Weights of a small transformer language model: LayerNorm before each block.
Each number is 500 + 40 x the weight over its row's rms, rounded and kept within 0 to 999. Layers, rows and columns count from 0. Numbers have three digits each. The size before them is the row's rms in percent of the matrix's.

# layer 19 MLP up, 1024x256, rms 0.0882, rows 832-881, columns 128-191
094:509503487482537459522470465493584491490554497478531479471486504562548497467545512503570509464551472551521534475545472541486506509490490463572486474538513483416512502503528462466510474548474457
083:554499465539546452511557456534506472481485494447525563469558568472486440510456520499544475558529498498424512496458463530497486471499534558511571492547591472541490491502535544516531432530481556
103:466511474495531434557535503564540491495524487468499447470561570537510469516481509399509507526492581448473511462529497506559563480500403528475469505441489550495476480468527500493466527501527512
103:470447580485476542410446501503528462474443459478519431530526512537406484540529493564582427526482621497471512471515524479580487502495461493491521535427570543509490532475510528516546445478536431
099:446553507550502522521537512522481485505490456389486513480463456529558523453528450421504477470513459513489497497512504462514431454540470498465462542505476547526492445478463451477519558509548502
102:529456479552452451533462479513530461524450468440481491469517504479522465542556514550516494529534545468511533462523478490567487453504500529485477484509537503433516572529523439506519445541456485
100:543500510482484529470477505587553483395524445511569450500519515487472451423480520428475483524527509482517499485548466426518557559524529466488501487493506535416512476451473494608533484419540476
101:405531485454549524531479459483428484461499479543484495564519486426497458501548529459501481491500518507466517492523428468549528554510457499472556543484529524479552563518450441545576498492466490
108:457504510542557563545480490453559492466511505498490446562504509506503453454434469589523517416441546504523534427523567523503504520536515471424516497461557524423536504492544524490424462546508513
098:446517547555507575499562474454494471518475466430534443434475508511493494500475527491566517606448546551572491505548507509513498521493513506452580525525428574559508508480532511489615486438477453
103:466524570492531505516521489512507532574459522489519507501574521553455499529507557492477490430523471473526523468502515508576512507509437456477415402606481473504482505521541467543480462488482480
095:437431472508551448526540530540568449502534510489514394466490525560475502476526461527541508489482541452526553484461534489584528475503559474496466435510477558473482541490462489449569558497472439
099:508540516530479562516556519488531443507517546444525491588472532523571474413467492474487579529461436500488533520459461444491466416552530577549471491573514426445550493515507517446509477455462520
100:482511452530501546440509482556537469473471505559515525513461470479516454454490558499512491514468551484524603537451489490521440500557505471578493489558518472515528497503527570455465511464503515
104:510508561522532522466452531477452511510466473454563493502508533459557441463493556455463494480538534461470530529462471559521554445503540459469454484457474569423470478600514475526468468578507535
100:501432514477497459490516502434531462400583549469464456426515595534542490507473540512559492513546530437497554490539512483516516454498528523466438594489497494462422499534485532509579594438488520
103:474475613456469499538517486603566519505530458464542486524493506505493506445525491509491509527485527466570543521484490513507417506532446558519486451507517555478502488503583536440469479516600490
101:504496483445485500461507473574540496412504534451516444518465512481448541539486532538557509533457465531516537521555521489466465449542451505427510493473459480465449628465601505474469505519544466
103:429478560456436458604516477554524498503560542483562540509466510545599546516473480420443510522474448482460460446541495550481476537541453502511447527453493485524561498466495552476458473551502488
098:465508446468568529550441459512419470496430432497576552490556459486460570468486490523482518476567519434417445542506483434542563511459463419471521470531533478502600469580459462564573517516451540
103:474477533544536552526426438455488446474459486436532447579555555535476533470492489504526541469495528459502513560539435499488535514495516572523514476535419489446460546512533523510501589484504478
104:501508478488511579526544484585506490458425477485495453510550512495378561507551527509431514486496533464507507520489492484542515503531507519493541438479508515489461501575552495534484526524521464
099:450451541537444594524545513459509527557456488520523462567482490469455502486568545472469518442455480449469504524548522451580508524499461492477469507527448556457520501520519512516423548536587451
101:547518483489509521515486500472483504451499570463404494465468514573408564443477560522437497480501575496513490512503430553544523463482506485549545418455526450493523513544582483483561549471489481
100:413566477502500514456454455478426447539517494538493499493514457510525571504534519470473416534542531484485549491506468579543459410512499529487425512447434497439543477493586565582523443541518470
101:458488431529461560604515496477492527509515467521455525496530530538433467477500499498472463563457464506472515536487486509513546442510483434522443516477497481432502520451539486521502505484493496
092:479559492467497489526389506466421488478456527495467502536458520463493493496484477470457505463516489523507552443465481559465464524540472538485586496530526452446520517492484538508560507411529462
101:583592488466484548574422450506424460461464568519513510565491502473539431548593549481534534540461558544447501490523496485495510515503474517501553529451579470469547509512472551495490460480443445
098:488478543567489539509513501542512464497526518426473523469471510519459520487470536490553535517496469467489475508505532517484499498534513475465564511554464439411486503482464590533546494453418467
096:466513454570519444535539521564554515469513501473512544386455547540487479491547500487540495497549454493510494460486488480439460466495459555505514482464504524523482525561486485491549467504506641
093:532573474449494572480445509531420464510528475483517442528489515513520595504556500494458497512491482479493513438456515450506517401514515509515497476489517501480498540555513594484518497495523545
101:474489453448512512550453442545429461421504459494502527504481481533510468541609515528480495496489446503495546402526541436507503536482498496510469508506569448559546495498536498519525612480515530
097:460465463538476479479503490486547476468523496563574425495493476434483495502490534492537488563418556461535482512493404448451556428493517501416508471525540597466600430445493539526527535495511477
104:619537460553450543507514507518518459538541469417490442477452482548501488461561443527524526495418452507513431502579439476524492514499441498470491484514408508509502527550494480520548506569452499
091:495459430542492530454417516507481435465450449513554465480403581515505522536550481483564506543524489493535484379484518535569453467466547516496537437560428545456572465500538535447527510511466491
097:479581436402491509456490433507510506477549413538489544541520519545522484506533550492602500547427548478434502497557491467507456480490536517483442503508471447428475609523498463474520543444494421
099:512538542555477501494471415530513504603484530535582559429519510548476469436489526490562472496532473538529474413538539494495441506590512534471546509471515528464518545497484540534556577495534480
100:555487485535533592490515488615488451486515491420528472502549502442442451397590460469420486513473528517614470485538498521475491511496561524540499468522553522513489553497484472438470501549550476
102:425554503471545493589476479562565510493539504520533489516489437574395548503502514478548517498507550478483454487569511522521473493543548486478506477531518491510513545493495510529559535530548423
081:474530536387463452536452476455475446541480532441473549518536495454413412519511462538446540489541408490538469506478487500436533463502499451502491511462528459417508497562617549517547574473482548
101:449481512551510476554500512543473532453492447487453519541517493493507516416571493467532494521465443477509561442503480558525475455543540440502517407549516508522472512477513498515565543517474435
095:509471554477584553497492476533436515466522572538426546535497522523524426533500517484537573457474516513460503495546518493479475444491486470489497431478537494501429509451447497490543508451586568
104:475525433525545550458547546573462479488515446454536486486488486513497465532502500457523489535516466515570551446537480522487480514505460475524503514536530499456537459446512501556457482537537479
107:491488486553473463459543476540508500399513512483519444437496533565462498464481441544459504519494506503555562535506538486452475475586541431563491513522496485564460549527528471509483521516505467
106:481493542449464467491451500514498508503548484510493484492539517487486528436452503476528547551511549539565493538551429440490449520502535508536538501576533459504499538435506438487566465492538429
097:496505512474531481498464512502483481459604463552556523523500520504546520481502511466483504553446504513499474454495534562467475406475502434409501497535495518516510538476553506535535501500512514
103:525567512447530492540493596462470518526540459469462482576535475490451461450561479471524485477527513535519531515533562583553510479505531557617544445485504475499546487489578513480548603492534435
101:563498499554478528567513532537542501567544428499492491484469490529521472516561508476476598516519504525563495490557514520458480496524514467497451547510484537475569449532506458448509456559539456
099:484465515539493511515426525549467465537502476482557484476471453541504438492446492498490519531416471558489514489472542474562449519555502394503526528518438468477497533417517480453488562535467468
106:481520514414534532482465415526529434441460544426579557608515502504458559447527521528560491511554534530532465452533508480548506577523489482508518492547521454548465526529565489526445624459424489
# layer 19 MLP down (transposed), 1024x256, rms 0.0843, rows 832-881, columns 128-191
089:460553435529472508488482510488493511522490438524480511523493455391425560467419441460495502522513500441487478583449540462503528469541536514442582533484488541518591544438445539525472489539498522
083:518525518519535521511463590547514495472553479485522473490462478513542552526476511464511462453449479530561499523565500458450475498455482494533467566509445526469522513487521471490497533493516456
102:480517549559477530553479421551469521493441568473495466464474509498520517562525420536402502484410437558503510558450496430489557453477487422456499473564449561485448541480472508558495503465557468
102:514521512522553533526555492488523512501542504501515504487476477505520408442471413493460506395469479503563543482418486496437520516563495495436501541508436480485489439511480439488591549514486518
107:531521545484469473594487520454476448477523535524527536553461545473492509478481523459492438514458635518513544524489456549505532570556544524472532480533501454486464522506535634501518552452485499
103:499499514493460539555534532499505519484525447474492494532547479491518568480486481429507484516512459525484593563494464555500513510488453497464533527519444543576497462480517517601508483442422468
100:425498500553450439520515489449527520570439563450585493521490498569515493464465475506486563515526426548521531461537499572541455517515509483468454548510483459506561501574453488459514520548455514
105:531525557444573525502473522557476475505533484466508600575526547485519550459437497529535527558452489506488482507505522574503579467427551491563532480433422506495492525512522501504500507589450476
114:481464443527508560508438520450468527497556526541520499472609601442447468486526457519442490449534483492475474489454462443503544465431546485534500482499511416555543481523529400503551465506500501
098:441490396509474515490412535487533501547476569520503506520437523427426477486468472478549477497432441541477460493474488496523476546538522459524513509460515475531510438526543493492509487517563485
105:511494512454463450483445572491437536560416488525493531487460414538455497481522474461519471490514461493429481485520521506519484525416509534534407577503479444570498555527473510421470600494494503
098:540525545489395468466460452495443551548493499473445526531521448483495488550467506493524447494515556543455442487538502521421428525483442502433516522477462508491518597473446512509483431465524509
102:527447423500545466471465452506449442536516488496508505510544501478467522528586535476417568481476509536495558526526484473527518475448462530497533483411538487471515475537450518570508508500545489
101:482529512458505562524524508500504462476513496537513452516562493491480450545619460472530469571575537479489485476541482521514504479500442489480544519539552494499487493506508488461512463450481460
105:492436494455447514491506454537485512451474546523442469536492420552466563506534510492481541478467511499465500496564492487527502473526548490499543478536476562493482500431547547533456512459494463
099:488512546541507556515497455482540469565478480556443501485566441444510508411532482559493488476490403542490551514491516557519486482553455473474561436441488532535517445504502435514483411521552514
103:507506407540467496507475523489507519485498491506500504475534424525518479502537505477511480512507483503544536484545440447454502503501488500512519520557521533507519535430444563503458550581489525
102:457542495558438463494458397480594501529485444530485578479480535476462458408446469536557520463549488468446528514541542482486577479498542468551450498551480527580548472485551504460504504531555519
103:495528515484481527485502472473529484458491520456528491492530446482443455503604438582487441510522540461520551576556396520449491486558468527437511482553472461503525497516509506548484441536524511
099:523478481402511492440564475466501609524457456438567538466547478409420530531528428553516467495526533597505498462501470487507486532543499497459521463499490522402496554507480488603517493494517452
104:479523527521469407420517538507475599563534498510538427479485584521491501436533512489487518502521462471483550471419504541462432475452531458454482597515502488571443581482487480464471535532500500
106:485526485497458535509514466462502463501497479549530479519508525570484513495479438402462512466502486531511469517504551480550499482578467554479528480435465494568557412504464505485562514507406521
098:545532499482506548479509513507451440555518533487416481490486541516501540448469487523490521477583441552490482453483514483463589520488463476518439505447458452468599516511509485463455483461488478
101:451529485512494555548507488459526532454474451530570519520500516447492509554544461472500510386472436505501542508577453444491447494526523481470436506546525534554442454483444489494460505501432481
100:591507568475574539500532554521580537524451443494455490467493491527520499519534550455537552511430490479540443581545546379513534490540501499499503434452476547548480569485411550498515562561509496
102:456473523461529510480488558485518457494427560468576533520522485496465504488562441458503537508464508484482495506454522552415500517484540467531532482564423484484531521539479412505436514498490599
094:515479493537513487448444486528552433577514485482414456541514506470448505521506538512553474488534561482479450575497498493511473480465491450584438476521526555482517521501519520534498538497581469
098:536446459511493502485502509551501541496456521469543496516481456510439493504468509540476478484524548528493484477493455524467476484488512530461428475473448493487437519521479625495429525476541515
095:540534472495505511488512426464511511506415465557530499485502470495530513435539531541470505522529531499514537466512423495388548479529496533517473490454518511544567519577466435468484507493449508
095:486471489499488495495471441428459411477472456432491468573505462494512459474486526495544495453435493609525518512530510516562536473526570422523502495573475524447559439522561536552454486475440486
096:503486491525473419536571486494551525527456542502512572465493463511462445434497465539499499492551521474526508520482461533475477571411510415535520479531463522460450488464542499542472501487480501
098:531472510426462505577538520459591536530512530507458512401431504557518427499455493452522547551479462474503486544489498501478552428468516545477544454463541467427488520448449506464496513506512510
097:519523542511496507564503447466550447486479463461558548476485456499426509427494510428492477524464566554479558503472464566490436545486561459497449452485555517486482527524454470500538497467404479
105:407499494526553459444483477547463576500481566522599477497498461447506521464528481524534521492543508477443523438486519550480510423492500581576476513479528561531507501457483481499467520475551445
091:448544568522506482503519393474503545562475491512511485552559458468536504461483486529395469487478518548457514534521481519473511531530535550490461505471482433516486502498504460527494465500475559
101:507482477539494530554459551458440480519434523486443492530553574499519570530486466504516469513578510562561485462459478475490555534639412527465596442482476529549482472518546530549567468466485561
100:472495506429550530497438488501496473491515443526489519582562485469552481525479536454446525424500531477542474542584463531522484478462496543461532552485445522599452585489479485430477449561492550
091:492531535424488454472524531499545536503481505507416478459549550516519482570526509458549462490504501553498547499559509509464511494549473460457480494481521515453493524464499490522463464500471432
104:515550503497430402551467506520468497497494521490487527508524563487475548482486514510475477516536494495510477517471472430455517486548451536455579435505462485500502449496492501496474423446512500
086:451491508546449543465492495542451497511460467553544467477474481502545491560501508482484524497433530455522467542447541501536431515466417522518527529510461563548562545503483544443477453473464499
102:512476537526484539445509501489514503479460531531497536487484462495481424448461511566544590460561489437503487464526515487479465555419451541520482530464523520427488512447486547481491546470552496
098:563481506485507472533486526500550424546470457479525535457470503487537545551492529473490477479486462527478504474515520514508502536507408459556430469555542524575516487492520543495556517546525450
102:502513535468526479560531524538486485500514509490561456502581517445506497469481543428560456502474583492523451537492486466454542484511486498471431523516510488576551520566467479449553458513418486
112:606445493531578485480515530568498492496470506465528493502555451491502488533442505464538448558520493552569488540441526406546453481501502513471407464595560498521507515456484429503511513500472438
111:422503557507515507499475458455523514464532515533551505424529543544466529538468561531469485472530446486523469496594527438463455472555547490449479494472410460545492422510540493492541489500510494
098:547538607508506560558505488451523439481492463464556497439438475474520512529501527522508508522538537426585498599460483478477526514525497539479519476450566475522505505497527512545551505504481518
101:481485508572490527523493506572533505542460541470525447453544471536518482569557506537563541503444557499495456474510508434476479468448519469494495552493522563454473429499471492548529594497487511
105:486580578461571529555462525476579479461520529585489452464506536474557496539566508478496484449458513498500504489481497455542474551436514559513459464441542469460421441538529436540504505514443494
095:553455607427524509442540447509541494509493511536518514522494532477480536488502491517487502512578497513497478542517526456461498519457488570536456461500500503523552522536496485560569456491491493
107:497493447564457512502471471499504575561476448533443443461546513551512484575606499452464510548490494448447452481501554478444516527474541482497537457436493516448519495491466497498504421512558463